Weights of a small GPT-style language model, trained from scratch on English Wikipedia.
Training: a variant of SOAP for these matrices, 3913 steps.
Each number is 200 + 30 x the weight over its row's rms, rounded and kept within 0 to 999. Layers, rows and columns count from 0. The size before them is the row's rms in percent of the matrix's.

# k: layer 4 attention key, 128x128, rms 0.191, rows 52-63, columns 0-127
# q: layer 4 attention query, 128x128, rms 0.178, rows 53-63, columns 0-127
# v: layer 4 attention value, 128x128, rms 0.241, rows 0-15, columns 0-127
# o: layer 4 attention output (transposed), 128x128, rms 0.214, rows 0-14, columns 0-127
k52,092,208,228,217,205,207,207,187,210,213,170,158,201,208,229,131,227,155,239,192,210,207,187,202,194,262,165,126,171,186,231,221,219,177,160,225,187,190,218,232,205,257,212,211,217,121,185,259,203,218,216,216,175,229,218,146,210,222,223,196,186,254,198,219,168,141,180,225,188,164,130,197,229,239,225,225,234,163,227,179,222,187,264,174,176,246,191,245,237,173,205,177,199,190,186,215,186,224,190,192,232,152,221,170,183,203,206,259,206,243,130,173,214,177,221,205,182,159,201,151,162,219,211,219,199,206,218,161,188
q53,099,143,206,204,226,217,247,171,248,246,217,178,240,190,189,218,195,174,200,168,234,224,218,175,197,215,197,210,196,256,210,183,216,203,201,171,216,169,254,197,175,206,223,201,204,209,224,219,195,236,201,216,125,177,234,174,249,202,268,223,223,221,242,237,142,209,239,205,184,212,150,189,144,222,226,215,180,216,242,207,212,233,188,184,224,177,225,178,205,239,243,190,169,234,224,154,182,152,219,202,239,226,207,209,213,231,157,209,169,174,230,237,187,257,217,244,225,215,216,139,162,193,238,215,171,157,188,116,184
k53,094,236,192,206,185,263,209,173,234,194,217,245,218,185,160,216,265,269,218,175,228,187,213,241,190,185,172,199,215,213,193,223,193,248,165,192,161,177,233,197,237,255,176,218,238,179,194,166,209,190,171,193,208,200,235,230,239,193,201,173,161,191,182,217,215,250,202,208,182,187,195,194,203,230,176,190,161,202,241,129,235,244,206,244,216,196,253,214,259,213,189,152,214,231,192,199,178,247,156,238,128,95,225,226,182,195,226,218,197,190,226,181,192,166,228,208,161,153,176,201,171,163,204,165,202,216,197,206,213
q54,103,222,182,199,222,198,184,155,153,191,237,222,129,206,185,197,202,204,183,195,257,184,204,224,207,206,233,174,183,186,150,236,247,231,176,211,148,206,161,156,191,240,224,157,217,136,238,137,243,194,199,210,207,208,244,181,199,149,186,199,183,210,171,239,217,169,224,204,169,187,202,221,215,225,144,206,204,206,217,259,271,181,214,148,230,158,182,184,192,212,199,206,246,177,171,264,225,176,210,236,188,235,213,182,190,237,173,210,181,197,201,188,207,140,224,216,240,246,193,185,193,232,191,168,186,179,273,143,204
k54,110,204,136,249,204,181,225,183,241,191,154,179,180,188,158,171,202,185,207,176,214,177,179,166,218,252,212,221,188,158,230,168,168,183,234,246,214,187,211,245,159,203,221,193,252,116,157,186,221,195,197,177,206,133,219,166,238,175,199,202,191,224,188,231,231,192,127,223,148,191,213,244,201,202,200,244,208,186,207,186,182,127,202,188,227,204,211,191,219,232,239,215,224,196,138,197,188,211,169,260,223,189,182,216,205,196,164,193,220,218,192,222,177,186,211,140,247,216,183,193,281,194,213,161,266,201,190,188,194
q55,102,202,168,173,168,190,267,214,169,207,205,137,207,181,215,152,149,143,191,230,223,202,213,207,206,186,241,238,187,224,162,183,215,239,163,157,190,241,101,220,229,186,133,214,188,210,240,206,209,158,215,237,172,213,215,177,198,227,178,169,128,229,192,199,211,207,180,230,167,210,210,172,147,176,234,194,260,220,215,141,250,207,216,195,184,209,234,215,151,197,244,207,221,203,202,182,248,216,192,192,207,233,155,211,172,222,177,196,234,245,214,188,186,239,201,187,172,173,214,181,174,215,193,223,178,144,218,226,239
k55,095,260,212,154,171,191,114,225,231,219,195,226,206,174,223,140,208,234,240,149,160,130,129,189,195,186,234,210,256,210,221,164,216,249,182,209,229,253,193,149,163,206,209,204,210,231,201,189,156,236,213,172,192,167,232,148,197,180,205,208,228,214,173,213,171,197,192,202,207,167,212,190,239,140,229,141,162,201,172,235,225,141,199,201,171,207,215,191,218,219,188,194,196,218,165,196,231,205,181,212,241,162,227,159,207,205,221,175,201,208,188,159,209,231,188,164,262,196,215,195,226,216,235,172,192,207,219,157,245
q56,090,202,215,172,242,202,179,196,187,230,200,223,213,188,223,229,242,151,146,165,208,218,186,190,192,205,216,171,223,169,173,186,176,173,202,194,185,187,179,197,178,179,145,240,264,177,145,172,174,193,229,216,227,199,244,174,201,151,172,159,227,251,229,218,212,212,240,235,208,175,245,191,187,186,148,247,209,218,197,171,188,232,162,175,273,215,198,181,217,197,211,219,182,233,233,211,196,248,240,173,193,221,214,188,137,172,210,112,211,177,167,231,232,197,194,183,198,229,229,227,164,262,174,190,248,164,252,236,248
k56,092,200,155,200,147,147,211,141,210,183,194,227,182,222,262,162,227,197,224,161,188,180,230,231,182,183,196,212,181,223,204,206,272,215,182,196,176,185,167,208,162,173,185,202,219,196,182,219,198,201,220,196,200,200,241,207,282,174,242,203,215,230,249,209,220,194,145,200,168,218,162,122,221,165,226,191,224,188,165,154,199,180,215,184,150,152,140,218,178,234,160,256,211,206,168,250,185,195,265,219,169,178,183,223,220,163,185,233,186,240,194,198,119,196,197,212,177,177,227,196,219,193,160,172,200,215,207,208,240
q57,093,208,180,201,196,224,204,166,237,173,183,175,194,193,230,269,229,222,188,208,216,202,182,209,242,141,188,211,168,164,157,184,236,233,192,178,189,156,196,248,157,196,212,200,200,230,203,187,231,224,193,207,199,160,174,236,166,203,223,101,208,200,228,186,231,193,156,200,173,196,222,186,226,198,282,160,202,252,281,184,167,206,223,178,194,205,227,238,235,214,169,221,251,208,161,182,252,182,203,226,201,214,122,208,247,197,208,192,147,216,166,226,193,205,189,214,183,243,198,210,220,165,196,126,177,216,209,211,236
k57,092,161,167,143,228,170,213,207,203,211,239,212,188,142,211,247,202,181,222,203,222,231,202,209,214,171,184,216,221,184,206,174,187,215,208,182,179,160,222,210,183,242,240,210,235,236,227,228,113,205,223,218,226,265,225,169,226,266,203,172,197,208,192,172,272,214,217,178,221,199,208,202,172,184,249,156,187,195,213,174,175,227,210,157,210,207,207,209,150,152,203,219,217,261,154,179,187,228,196,169,221,158,161,165,182,175,222,170,227,200,219,246,210,178,189,180,234,230,127,219,126,190,222,217,186,165,236,189,150
q58,097,234,226,197,188,126,193,242,171,200,156,185,253,197,240,198,214,164,204,211,209,177,241,188,202,201,237,210,217,210,161,216,187,216,188,199,166,219,214,208,208,202,196,161,132,196,206,205,131,224,155,217,231,163,169,196,234,255,227,150,193,188,156,231,238,186,237,173,240,185,194,234,258,235,196,244,200,180,199,133,166,215,186,218,240,175,178,195,187,215,190,195,149,211,204,211,195,192,190,161,236,215,243,189,147,167,261,192,208,195,216,244,186,171,167,165,235,205,207,181,164,143,185,190,164,190,136,260,190
k58,096,238,218,179,193,211,231,183,182,208,200,169,183,215,220,156,248,209,141,189,253,233,208,209,241,177,146,180,185,214,177,213,212,253,138,198,179,196,204,203,206,162,148,253,197,197,132,183,173,191,183,204,170,253,194,152,215,196,160,200,241,190,173,171,142,202,215,211,246,236,173,210,225,218,217,152,188,250,236,189,209,193,227,213,194,163,228,200,174,207,215,202,159,196,243,223,190,193,216,214,134,153,189,163,183,219,224,228,171,216,182,223,189,262,160,217,200,289,252,173,169,226,216,234,217,173,221,172,202
q59,094,193,208,229,228,280,247,215,142,222,188,162,172,186,159,259,196,173,275,194,195,259,199,208,266,164,257,195,190,172,188,181,226,187,173,190,183,179,183,153,204,223,208,234,169,244,170,241,180,214,200,231,209,172,115,179,151,138,183,213,147,181,270,180,198,197,193,210,178,182,192,228,171,170,217,160,202,166,203,195,194,214,171,217,210,166,209,173,218,194,216,239,189,156,180,209,236,198,199,238,227,181,228,194,158,194,179,194,224,181,193,199,215,252,184,145,173,159,200,210,223,186,173,209,224,215,186,234,181
k59,090,188,157,198,209,205,210,197,289,226,202,277,236,240,217,202,197,165,178,241,206,150,247,218,210,141,260,189,229,216,235,217,178,240,229,157,267,169,180,217,218,198,156,189,170,168,246,225,222,204,183,186,222,225,199,202,199,144,164,169,205,186,225,253,190,186,203,238,226,197,195,174,211,226,181,255,213,188,210,195,207,189,168,191,193,269,124,217,218,180,223,226,207,228,177,224,217,200,235,194,219,145,193,176,199,173,200,183,220,220,187,197,183,180,193,237,249,253,231,190,195,203,225,194,225,125,212,170,198
q60,094,223,178,162,170,223,172,189,200,154,210,235,191,242,190,216,164,121,156,192,208,189,178,209,196,220,174,227,182,156,197,220,161,226,199,191,193,227,222,217,236,157,189,193,195,196,205,196,188,229,164,203,210,216,240,119,164,219,200,159,225,258,195,280,161,203,185,148,238,223,218,255,231,161,173,203,169,208,180,214,163,216,198,236,241,202,154,222,243,203,195,226,182,209,182,186,191,151,191,198,191,179,162,192,218,194,166,212,236,253,168,208,141,185,201,248,220,269,208,221,273,178,185,220,165,157,200,186,194
k60,090,207,282,204,204,197,170,183,190,202,166,186,179,179,226,201,188,203,146,218,205,171,192,148,224,161,196,137,180,217,218,219,207,176,183,181,172,168,223,155,199,195,253,211,172,237,184,208,201,229,197,131,223,169,198,163,218,197,243,174,189,249,175,151,180,224,221,153,187,209,204,220,160,156,236,253,209,179,258,223,217,251,235,204,217,171,211,255,185,215,196,228,195,211,218,218,152,214,163,193,156,214,224,174,202,174,202,242,170,275,226,190,200,175,209,142,264,218,204,240,187,199,187,230,232,198,135,234,209
q61,101,189,213,203,250,212,159,271,195,208,178,166,192,229,228,195,184,141,197,212,178,202,135,241,231,188,222,193,228,196,272,176,193,223,214,204,217,222,206,141,205,233,185,200,264,210,180,229,163,262,174,182,183,188,213,188,236,205,199,225,239,154,243,214,210,176,194,167,178,261,255,199,181,174,147,201,178,158,225,198,183,202,210,168,207,191,168,183,150,211,184,192,204,188,270,229,237,199,237,150,185,231,234,246,212,212,219,249,180,205,227,245,146,189,163,224,189,198,202,248,227,196,150,184,166,168,206,177,207
k61,095,186,167,212,224,240,256,209,165,204,215,208,208,184,256,207,224,175,218,210,188,148,194,182,198,246,259,233,225,192,191,201,230,246,182,189,208,162,202,200,188,196,165,180,181,213,208,221,247,255,175,208,195,167,160,220,210,216,194,159,209,221,233,237,115,202,167,177,176,222,174,210,260,241,229,198,207,195,209,229,227,195,153,235,129,214,254,221,185,191,170,195,159,205,191,188,170,233,253,157,148,198,155,189,186,231,182,243,182,193,195,173,167,183,192,241,142,203,229,239,192,223,235,226,234,182,244,218,133
q62,101,191,195,179,126,194,234,237,189,208,229,205,204,227,196,204,203,184,160,195,234,239,174,193,185,205,161,203,276,189,206,198,184,225,229,172,173,130,183,159,190,196,164,213,198,198,216,143,179,191,183,177,162,237,165,215,202,216,180,211,246,240,192,151,201,210,207,157,156,208,214,218,183,278,216,215,171,159,226,194,150,187,189,218,181,181,164,248,237,223,172,225,168,210,207,207,196,238,137,221,237,209,208,213,169,238,177,179,178,228,263,152,195,214,216,154,209,181,130,157,208,197,193,164,157,205,238,136,198
k62,090,281,144,169,228,223,200,173,197,197,250,173,194,202,169,219,202,208,188,229,204,196,244,169,209,229,214,196,181,179,246,244,191,164,227,203,196,179,208,215,150,127,237,222,178,206,168,222,185,211,209,207,166,146,271,204,131,247,203,193,183,191,180,217,210,186,147,159,196,204,178,162,254,218,191,176,196,201,206,154,227,188,197,201,193,178,250,229,217,162,255,188,176,235,214,253,171,185,193,209,161,197,182,156,167,229,197,190,187,171,216,215,223,155,193,251,215,203,173,119,199,198,201,150,239,196,242,170,231
q63,086,212,224,214,153,243,234,232,189,184,206,256,238,235,199,150,233,156,212,234,185,189,200,201,178,202,173,197,189,246,278,152,141,179,207,183,201,178,189,201,225,203,164,209,239,173,202,115,176,219,148,242,214,219,232,194,188,157,209,209,181,156,223,176,161,222,185,214,194,209,195,166,235,150,192,168,179,181,205,227,159,183,209,193,188,257,152,188,191,183,255,182,185,225,205,158,225,155,234,225,173,263,182,177,214,183,163,196,180,175,227,247,217,144,159,196,168,208,220,216,179,172,187,159,228,163,225,173,188
k63,086,203,189,209,245,247,226,221,193,224,239,221,176,205,246,225,220,248,174,204,151,178,199,237,205,193,198,255,206,225,164,169,204,217,162,227,173,165,209,218,194,206,262,124,187,179,178,180,176,236,182,194,213,123,142,227,240,234,250,214,234,216,201,212,246,208,205,192,199,246,186,173,217,258,216,277,151,203,227,226,188,256,169,216,190,186,158,195,185,159,140,203,237,222,222,221,218,201,178,123,226,194,194,215,156,227,191,198,234,186,208,180,223,183,230,211,197,212,231,192,196,159,163,215,177,228,183,185,177
v0,101,185,179,208,249,163,195,204,208,172,182,158,161,182,203,161,204,175,185,184,169,198,236,183,209,178,135,216,194,225,192,254,210,226,150,228,187,162,185,166,189,170,210,177,177,181,266,211,117,172,165,192,228,209,245,225,190,199,206,233,223,217,168,221,228,230,175,156,192,183,199,275,223,141,231,228,216,208,191,208,235,228,220,272,242,208,201,233,186,204,213,235,168,212,188,145,207,204,247,205,217,256,188,249,206,203,166,190,157,146,172,194,207,193,223,169,182,154,210,207,173,167,197,199,237,252,258,178,197
o0,103,230,124,179,171,187,208,195,198,225,212,242,211,191,241,242,260,198,141,208,137,195,189,170,189,215,170,193,214,209,217,217,179,210,224,182,199,198,201,220,233,192,221,114,217,205,179,169,152,144,164,247,165,215,244,266,209,225,182,207,153,216,208,147,215,172,203,195,166,270,225,173,228,257,194,223,165,185,200,207,208,201,234,212,195,192,126,174,207,191,181,205,137,197,186,249,198,184,216,191,184,184,156,201,199,152,185,218,169,162,171,233,195,204,189,170,204,163,185,193,215,201,267,212,210,205,211,261,189
v1,086,221,234,129,154,174,222,153,208,203,167,184,227,242,187,219,232,204,199,182,222,181,153,204,194,217,187,189,159,206,265,270,195,200,188,220,172,183,203,246,139,155,140,173,170,174,227,189,188,198,212,209,136,208,188,150,168,184,197,191,254,225,239,250,226,219,179,219,199,207,157,203,182,211,195,224,177,215,176,209,215,219,232,205,175,220,199,200,205,252,232,210,133,246,217,224,189,227,199,238,220,174,207,186,189,162,189,210,179,179,200,143,103,186,217,209,158,241,271,163,193,193,200,179,202,197,205,206,210
o1,088,155,117,155,171,246,190,176,183,218,222,190,235,161,212,199,210,220,177,183,233,190,228,152,230,226,154,256,206,234,200,206,187,221,231,180,231,200,226,184,190,140,199,220,215,209,240,226,214,190,187,230,209,204,177,162,234,227,166,218,176,246,206,184,213,238,176,194,201,160,184,204,189,203,226,210,210,160,226,134,142,187,193,231,168,212,201,178,279,153,142,203,135,250,223,188,158,196,99,232,208,224,168,163,211,179,196,221,218,177,182,186,201,212,195,215,194,196,209,180,173,161,187,177,177,202,167,163,194
v2,094,229,183,204,166,242,165,237,206,266,220,198,237,171,160,243,211,150,213,212,236,177,183,205,216,224,157,230,248,190,212,235,259,216,138,207,209,164,201,177,225,216,205,202,211,171,182,194,218,192,216,169,210,187,164,208,198,172,221,210,227,194,210,204,230,247,162,179,217,229,214,212,247,237,150,164,260,215,204,272,214,175,177,226,199,192,180,216,178,165,213,160,209,229,244,218,183,176,197,128,193,216,183,175,213,180,199,179,133,262,203,202,215,199,284,217,227,214,171,168,229,139,247,201,217,204,220,219,240
o2,086,235,207,233,201,226,225,198,190,187,215,177,180,255,207,205,239,191,238,208,216,174,169,222,156,245,229,240,212,198,260,192,225,158,194,219,167,228,189,153,189,193,255,217,132,219,210,177,207,179,172,248,201,232,234,161,168,224,194,175,196,197,239,193,158,191,171,223,233,221,213,157,174,193,217,196,209,236,216,177,197,130,184,207,181,234,168,201,186,189,213,158,170,220,201,160,142,138,234,172,128,139,152,168,216,195,208,183,214,255,225,256,235,165,193,195,140,148,188,240,203,190,197,223,201,172,191,196,184
v3,098,210,198,182,181,172,203,252,237,180,235,233,202,210,154,204,237,242,211,238,205,257,188,196,229,200,180,133,197,221,190,155,194,195,243,187,219,196,212,251,210,265,226,229,213,228,201,212,231,223,199,177,221,240,182,232,150,209,206,220,167,191,148,187,250,222,212,216,205,223,147,205,236,186,193,192,149,217,178,154,243,196,186,202,259,176,164,190,217,219,241,190,230,234,182,227,193,228,193,231,258,201,203,212,186,169,192,185,179,162,166,185,189,125,228,277,197,219,208,220,248,207,159,151,194,215,134,158,207
o3,096,227,223,161,218,179,128,183,165,193,187,164,217,183,169,174,189,177,200,186,208,197,237,203,261,232,197,186,227,233,213,145,183,211,162,218,168,160,181,228,190,173,256,238,213,192,214,208,236,225,197,174,280,185,178,198,177,198,233,254,180,184,187,211,192,262,217,172,183,216,176,227,214,220,178,198,186,238,208,229,256,194,207,192,236,180,126,190,219,157,217,192,176,242,191,237,193,236,228,198,282,181,182,167,169,215,157,260,169,248,183,234,135,191,191,205,177,226,181,200,219,181,192,268,196,227,192,194,184
v4,091,224,187,191,204,182,210,197,164,218,212,196,229,182,205,209,241,166,188,231,159,201,238,214,178,177,229,164,169,147,184,150,208,192,200,170,191,221,212,210,203,191,162,209,200,206,179,215,202,252,164,256,224,229,210,199,125,184,197,214,226,199,206,255,211,149,216,210,241,169,140,230,241,167,186,189,218,197,201,244,293,194,156,224,204,268,230,200,196,183,211,159,164,170,247,211,254,195,279,240,194,182,177,169,241,158,221,189,198,173,188,250,199,181,236,247,176,235,200,202,214,214,261,193,214,158,192,204,177
o4,088,182,194,153,219,243,154,229,183,179,154,203,189,231,211,183,244,220,189,179,182,192,259,167,194,170,133,186,232,167,231,241,186,217,199,205,183,251,230,192,193,176,171,219,229,178,223,240,190,232,210,168,180,226,223,271,144,163,170,235,200,197,207,197,151,222,223,172,204,203,266,211,173,195,164,204,155,203,204,175,193,209,150,134,173,183,193,242,176,244,194,163,202,211,259,159,212,206,188,175,213,218,191,188,207,194,170,189,200,188,173,266,132,156,228,238,182,209,193,219,164,209,256,233,184,240,220,205,239
v5,085,170,179,204,176,200,173,195,187,255,223,230,192,244,191,192,191,188,223,169,208,210,187,177,196,248,233,193,234,206,224,199,214,181,195,162,206,199,232,206,177,137,234,211,195,178,214,197,246,241,247,211,188,211,259,174,227,233,206,180,217,232,180,232,216,210,172,191,208,268,255,154,221,203,183,249,185,227,203,194,249,256,238,233,204,159,227,246,173,187,198,172,204,135,196,185,137,221,238,241,176,173,180,216,198,221,160,215,126,189,246,168,235,235,157,219,176,222,207,190,200,139,175,158,239,255,195,207,154
o5,085,162,184,184,168,218,153,218,206,216,203,199,223,191,208,205,188,192,232,221,181,171,130,206,263,177,174,204,200,144,213,171,153,223,195,183,191,182,260,196,177,198,233,174,165,212,214,217,183,179,183,200,241,200,242,214,173,237,221,220,185,194,188,214,173,168,218,248,197,242,223,227,205,220,172,180,255,192,160,169,188,178,192,206,202,270,177,217,243,167,153,251,219,207,161,162,225,152,161,193,179,203,175,188,173,238,256,235,239,166,164,204,285,214,172,197,213,174,197,170,267,151,159,204,170,142,212,183,211
v6,096,220,190,211,183,130,193,171,189,182,168,230,227,140,178,250,211,224,225,164,236,176,204,165,165,159,204,173,256,147,162,214,209,135,206,163,202,189,252,203,252,179,171,218,187,212,192,229,171,227,184,201,216,193,196,224,178,228,189,192,214,224,210,215,253,187,183,249,204,223,245,203,178,204,180,197,222,196,186,171,165,173,198,193,201,182,218,192,198,171,188,188,207,177,147,166,199,217,186,197,227,167,181,174,236,213,208,138,197,201,253,97,204,181,123,200,196,194,209,151,198,163,202,192,220,201,231,120,145
o6,093,197,234,220,178,191,221,198,244,144,240,256,177,159,196,160,206,244,198,210,172,198,194,162,186,185,224,219,201,180,176,212,225,164,242,160,173,225,212,205,144,164,186,239,209,212,225,232,175,227,180,160,223,162,206,204,176,226,178,243,119,209,211,186,210,188,185,186,189,200,217,200,240,181,169,258,211,192,134,203,238,193,234,207,233,187,270,201,208,183,171,186,187,179,149,134,223,222,205,174,217,173,156,196,186,139,254,191,197,178,216,163,226,187,181,231,157,193,234,189,254,240,204,252,211,258,229,209,168
v7,087,136,248,254,200,178,241,185,184,181,195,150,148,193,154,196,136,250,155,248,150,226,260,166,201,214,191,194,202,156,155,251,180,190,197,179,176,172,220,185,210,189,232,162,206,242,187,178,191,206,223,172,163,241,163,193,195,170,154,191,180,214,164,215,185,250,180,181,131,183,222,156,193,212,240,209,215,178,162,176,192,184,218,184,184,177,171,172,178,203,209,201,189,180,179,256,208,215,149,204,172,186,239,247,179,225,186,245,139,205,226,180,231,220,208,184,184,206,194,170,230,190,147,198,175,221,154,222,165
o7,089,205,210,188,146,168,201,234,215,216,250,185,150,121,232,223,163,204,206,158,186,241,193,211,216,168,201,191,184,143,178,185,180,201,151,206,206,183,216,249,235,221,198,158,242,212,123,176,157,227,198,245,236,158,221,159,201,209,181,193,231,204,150,217,248,203,215,188,216,186,181,191,191,197,256,169,187,222,231,178,231,125,136,205,224,189,240,203,252,187,189,220,239,166,179,193,197,225,192,154,303,189,182,163,211,205,213,224,234,187,189,164,182,215,200,216,218,217,190,212,202,176,199,210,186,211,184,210,150
v8,100,227,209,239,214,273,163,199,195,214,260,192,156,257,224,259,177,219,288,199,205,187,191,195,171,218,184,226,194,207,201,214,236,197,203,171,241,173,178,196,212,166,200,125,225,187,230,174,243,187,196,186,196,189,180,225,199,170,205,184,197,191,216,229,212,152,187,183,183,154,203,197,186,185,217,174,117,193,156,154,170,206,181,242,204,177,241,203,167,205,150,175,211,236,203,229,209,197,202,271,178,199,197,195,206,208,225,222,195,140,185,230,246,149,206,186,231,211,285,189,243,181,218,171,201,172,219,152,188
o8,107,236,140,198,208,205,172,147,234,132,205,234,237,148,186,273,189,250,215,247,235,210,206,200,203,233,191,234,186,173,223,220,148,225,190,207,193,221,212,187,201,224,217,187,143,212,202,176,183,175,212,185,214,180,210,182,207,199,272,246,222,232,173,232,241,213,233,166,204,162,167,266,207,144,169,201,217,195,221,185,197,188,223,244,199,184,195,227,146,196,204,248,185,158,202,136,207,154,232,199,174,200,239,169,245,186,243,166,206,196,161,252,215,169,210,177,165,235,201,212,218,176,215,187,184,207,139,211,221
v9,094,222,215,229,182,217,178,238,182,227,203,177,183,212,189,194,237,221,186,222,232,237,248,173,222,257,155,216,160,230,254,186,161,137,176,194,226,254,195,204,241,244,182,150,202,97,147,184,202,255,193,185,216,198,228,223,181,207,158,203,147,201,187,172,240,225,188,177,213,177,222,154,210,221,249,214,205,195,147,194,172,228,196,179,199,218,192,230,213,138,187,217,222,188,217,187,195,236,219,177,242,257,186,148,184,195,183,183,147,210,214,194,229,239,174,173,210,143,210,238,165,221,195,212,198,185,187,186,151
o9,093,154,198,202,204,220,177,212,209,245,202,254,151,185,213,199,201,205,167,226,191,223,172,220,190,231,181,195,206,138,190,218,206,201,118,214,152,187,174,238,193,167,178,127,200,182,159,177,264,298,194,195,186,216,220,195,231,187,207,188,173,155,185,185,182,177,228,224,201,176,161,211,216,216,170,185,208,262,177,176,245,207,179,235,176,191,183,277,217,236,193,196,185,230,172,176,176,206,243,207,195,190,197,194,241,149,234,191,175,223,273,181,186,246,205,240,230,216,201,157,226,216,152,239,202,163,210,197,221
v10,095,220,221,146,173,302,239,179,280,204,224,170,203,227,196,182,198,174,188,164,173,219,229,240,185,216,209,162,212,173,186,168,187,183,249,194,247,164,212,155,204,213,254,185,196,176,191,215,178,209,235,225,228,168,167,209,258,233,189,184,236,183,197,213,202,188,177,187,180,181,206,177,174,205,234,219,157,147,191,259,150,228,167,200,168,204,187,227,169,227,188,234,226,213,181,235,170,214,234,189,169,160,197,198,204,169,211,261,192,200,197,240,184,248,140,229,171,205,210,133,161,216,198,213,227,183,151,168,218
o10,100,183,224,213,239,198,209,158,244,200,214,188,205,171,194,218,209,160,198,242,237,173,206,185,218,177,204,197,165,190,151,199,224,169,210,211,183,252,229,193,246,209,188,156,143,169,187,234,224,212,190,188,184,187,139,159,219,206,245,229,189,169,202,195,227,168,175,182,249,176,155,281,164,187,200,197,213,153,227,150,180,185,183,208,220,268,233,171,189,204,195,198,214,180,211,201,232,251,181,190,201,236,204,174,303,245,205,208,196,226,214,193,219,251,258,133,260,177,170,205,206,183,186,173,197,217,251,203,181
v11,089,231,192,203,143,228,254,192,187,184,229,167,215,197,222,241,152,203,222,196,197,181,268,203,166,208,188,227,234,216,226,244,196,219,204,217,177,206,198,152,212,205,205,220,249,212,172,167,183,137,176,200,223,204,249,270,175,184,192,150,203,264,174,206,156,179,301,231,220,214,254,201,173,189,204,237,230,248,224,200,253,201,204,215,212,187,211,211,264,206,171,236,192,180,199,195,178,213,202,207,156,207,196,193,192,194,223,205,222,170,182,254,221,150,180,191,149,228,222,215,244,187,160,142,195,241,170,192,190
o11,087,228,213,265,171,159,159,176,195,208,200,194,210,195,209,211,211,245,245,176,226,169,185,207,174,180,163,183,159,196,213,199,161,176,151,151,232,174,208,210,193,241,233,185,193,187,161,185,187,225,184,210,160,252,164,167,170,206,139,214,208,186,196,179,187,189,209,207,211,217,151,226,240,193,207,203,216,201,217,165,197,214,204,177,193,231,147,187,256,203,210,203,199,177,187,223,176,221,161,224,146,204,284,219,228,134,210,215,201,128,126,194,206,140,171,177,170,228,241,158,232,223,272,229,212,193,184,242,188
v12,092,160,153,195,150,179,193,222,173,222,208,180,201,208,164,169,253,236,170,171,194,178,202,188,202,230,264,146,154,199,245,170,233,229,234,172,204,150,189,201,192,199,228,181,223,223,220,229,144,164,205,188,216,169,162,227,184,216,204,160,183,132,175,174,166,158,172,268,184,208,170,216,201,192,128,240,193,198,164,207,167,187,216,185,226,183,177,228,163,189,170,247,183,196,207,165,158,198,188,213,196,184,145,189,213,210,207,195,183,136,200,273,213,230,192,198,187,147,245,211,170,183,219,138,220,230,216,237,206
o12,097,224,206,154,196,188,233,192,210,176,167,212,213,220,170,207,216,163,181,225,191,156,191,156,239,158,195,151,205,193,156,213,179,185,202,244,184,237,110,218,215,206,281,201,185,219,212,200,131,187,267,171,188,206,193,176,191,168,212,128,195,206,165,172,204,146,189,215,222,168,202,264,152,189,177,198,181,214,224,217,132,190,226,222,204,216,175,186,190,161,175,186,225,220,166,177,201,209,170,207,229,218,178,156,205,169,224,273,201,155,199,210,179,201,261,160,236,145,197,196,190,188,186,238,169,225,179,217,201
v13,090,187,176,167,258,192,268,194,188,208,180,211,244,311,200,187,159,215,193,193,198,173,206,209,204,159,251,192,222,184,218,206,239,146,146,233,199,211,237,179,166,235,205,201,206,217,151,188,189,131,208,200,236,212,200,207,217,215,147,212,190,223,165,260,190,182,210,231,185,250,192,176,178,220,209,189,212,209,188,187,222,220,210,180,214,190,186,210,190,244,212,176,201,224,201,186,203,233,211,180,186,281,155,195,241,244,215,227,117,260,258,217,189,139,180,190,225,207,204,205,194,208,197,180,173,234,206,185,247
o13,086,224,248,183,168,166,185,204,252,207,243,242,159,224,208,138,184,205,189,171,190,212,212,175,218,185,165,205,137,247,167,181,179,203,200,214,179,200,262,219,241,186,182,160,211,159,230,217,192,225,187,209,184,168,171,183,188,194,203,256,217,170,216,199,188,224,217,222,214,202,216,152,179,238,198,222,189,185,178,177,229,215,233,252,180,189,89,207,162,173,233,206,234,182,218,121,163,182,180,247,195,176,209,205,193,220,197,266,192,211,185,211,205,218,196,158,243,162,223,187,172,212,164,206,170,196,176,126,151
v14,088,166,173,192,160,235,142,226,210,218,203,195,165,183,206,242,215,192,187,206,173,198,177,187,215,175,166,199,194,182,220,261,250,203,182,199,217,213,223,247,182,234,216,259,154,208,255,262,191,279,210,244,235,228,178,189,162,216,162,273,181,177,196,207,182,203,263,194,157,166,179,174,215,185,228,234,207,237,168,208,157,162,165,156,200,200,193,181,204,203,146,212,217,170,236,221,208,207,157,252,218,201,198,197,203,218,202,140,194,205,147,203,252,166,163,208,159,205,135,188,221,211,199,244,218,237,207,184,209
o14,084,183,185,158,209,182,206,199,190,209,231,222,183,208,171,218,175,141,220,168,181,222,263,212,210,238,195,265,195,156,206,194,196,224,179,217,195,165,156,154,206,157,221,191,224,192,194,142,182,180,187,208,200,167,198,182,176,157,190,216,209,123,184,177,230,195,223,153,188,190,144,165,210,217,214,184,216,221,193,213,226,189,225,131,270,194,240,223,179,192,219,149,200,223,174,139,190,181,220,150,174,248,185,194,183,208,187,228,208,218,192,197,237,255,216,227,237,278,254,185,245,148,259,218,181,220,214,186,183
v15,086,237,174,233,201,186,211,157,255,170,245,186,149,208,238,198,259,232,206,201,236,151,173,215,164,210,184,162,223,171,247,200,212,227,207,205,166,213,174,259,206,199,243,237,170,175,198,209,231,199,157,205,246,266,185,182,220,196,161,203,177,169,244,161,218,156,233,219,204,232,205,201,222,143,295,254,218,210,174,213,167,175,169,226,183,192,171,218,250,195,223,200,195,241,183,199,259,198,233,211,136,239,256,192,193,190,179,215,163,172,222,172,183,227,173,158,215,199,228,194,193,203,191,212,162,204,203,202,194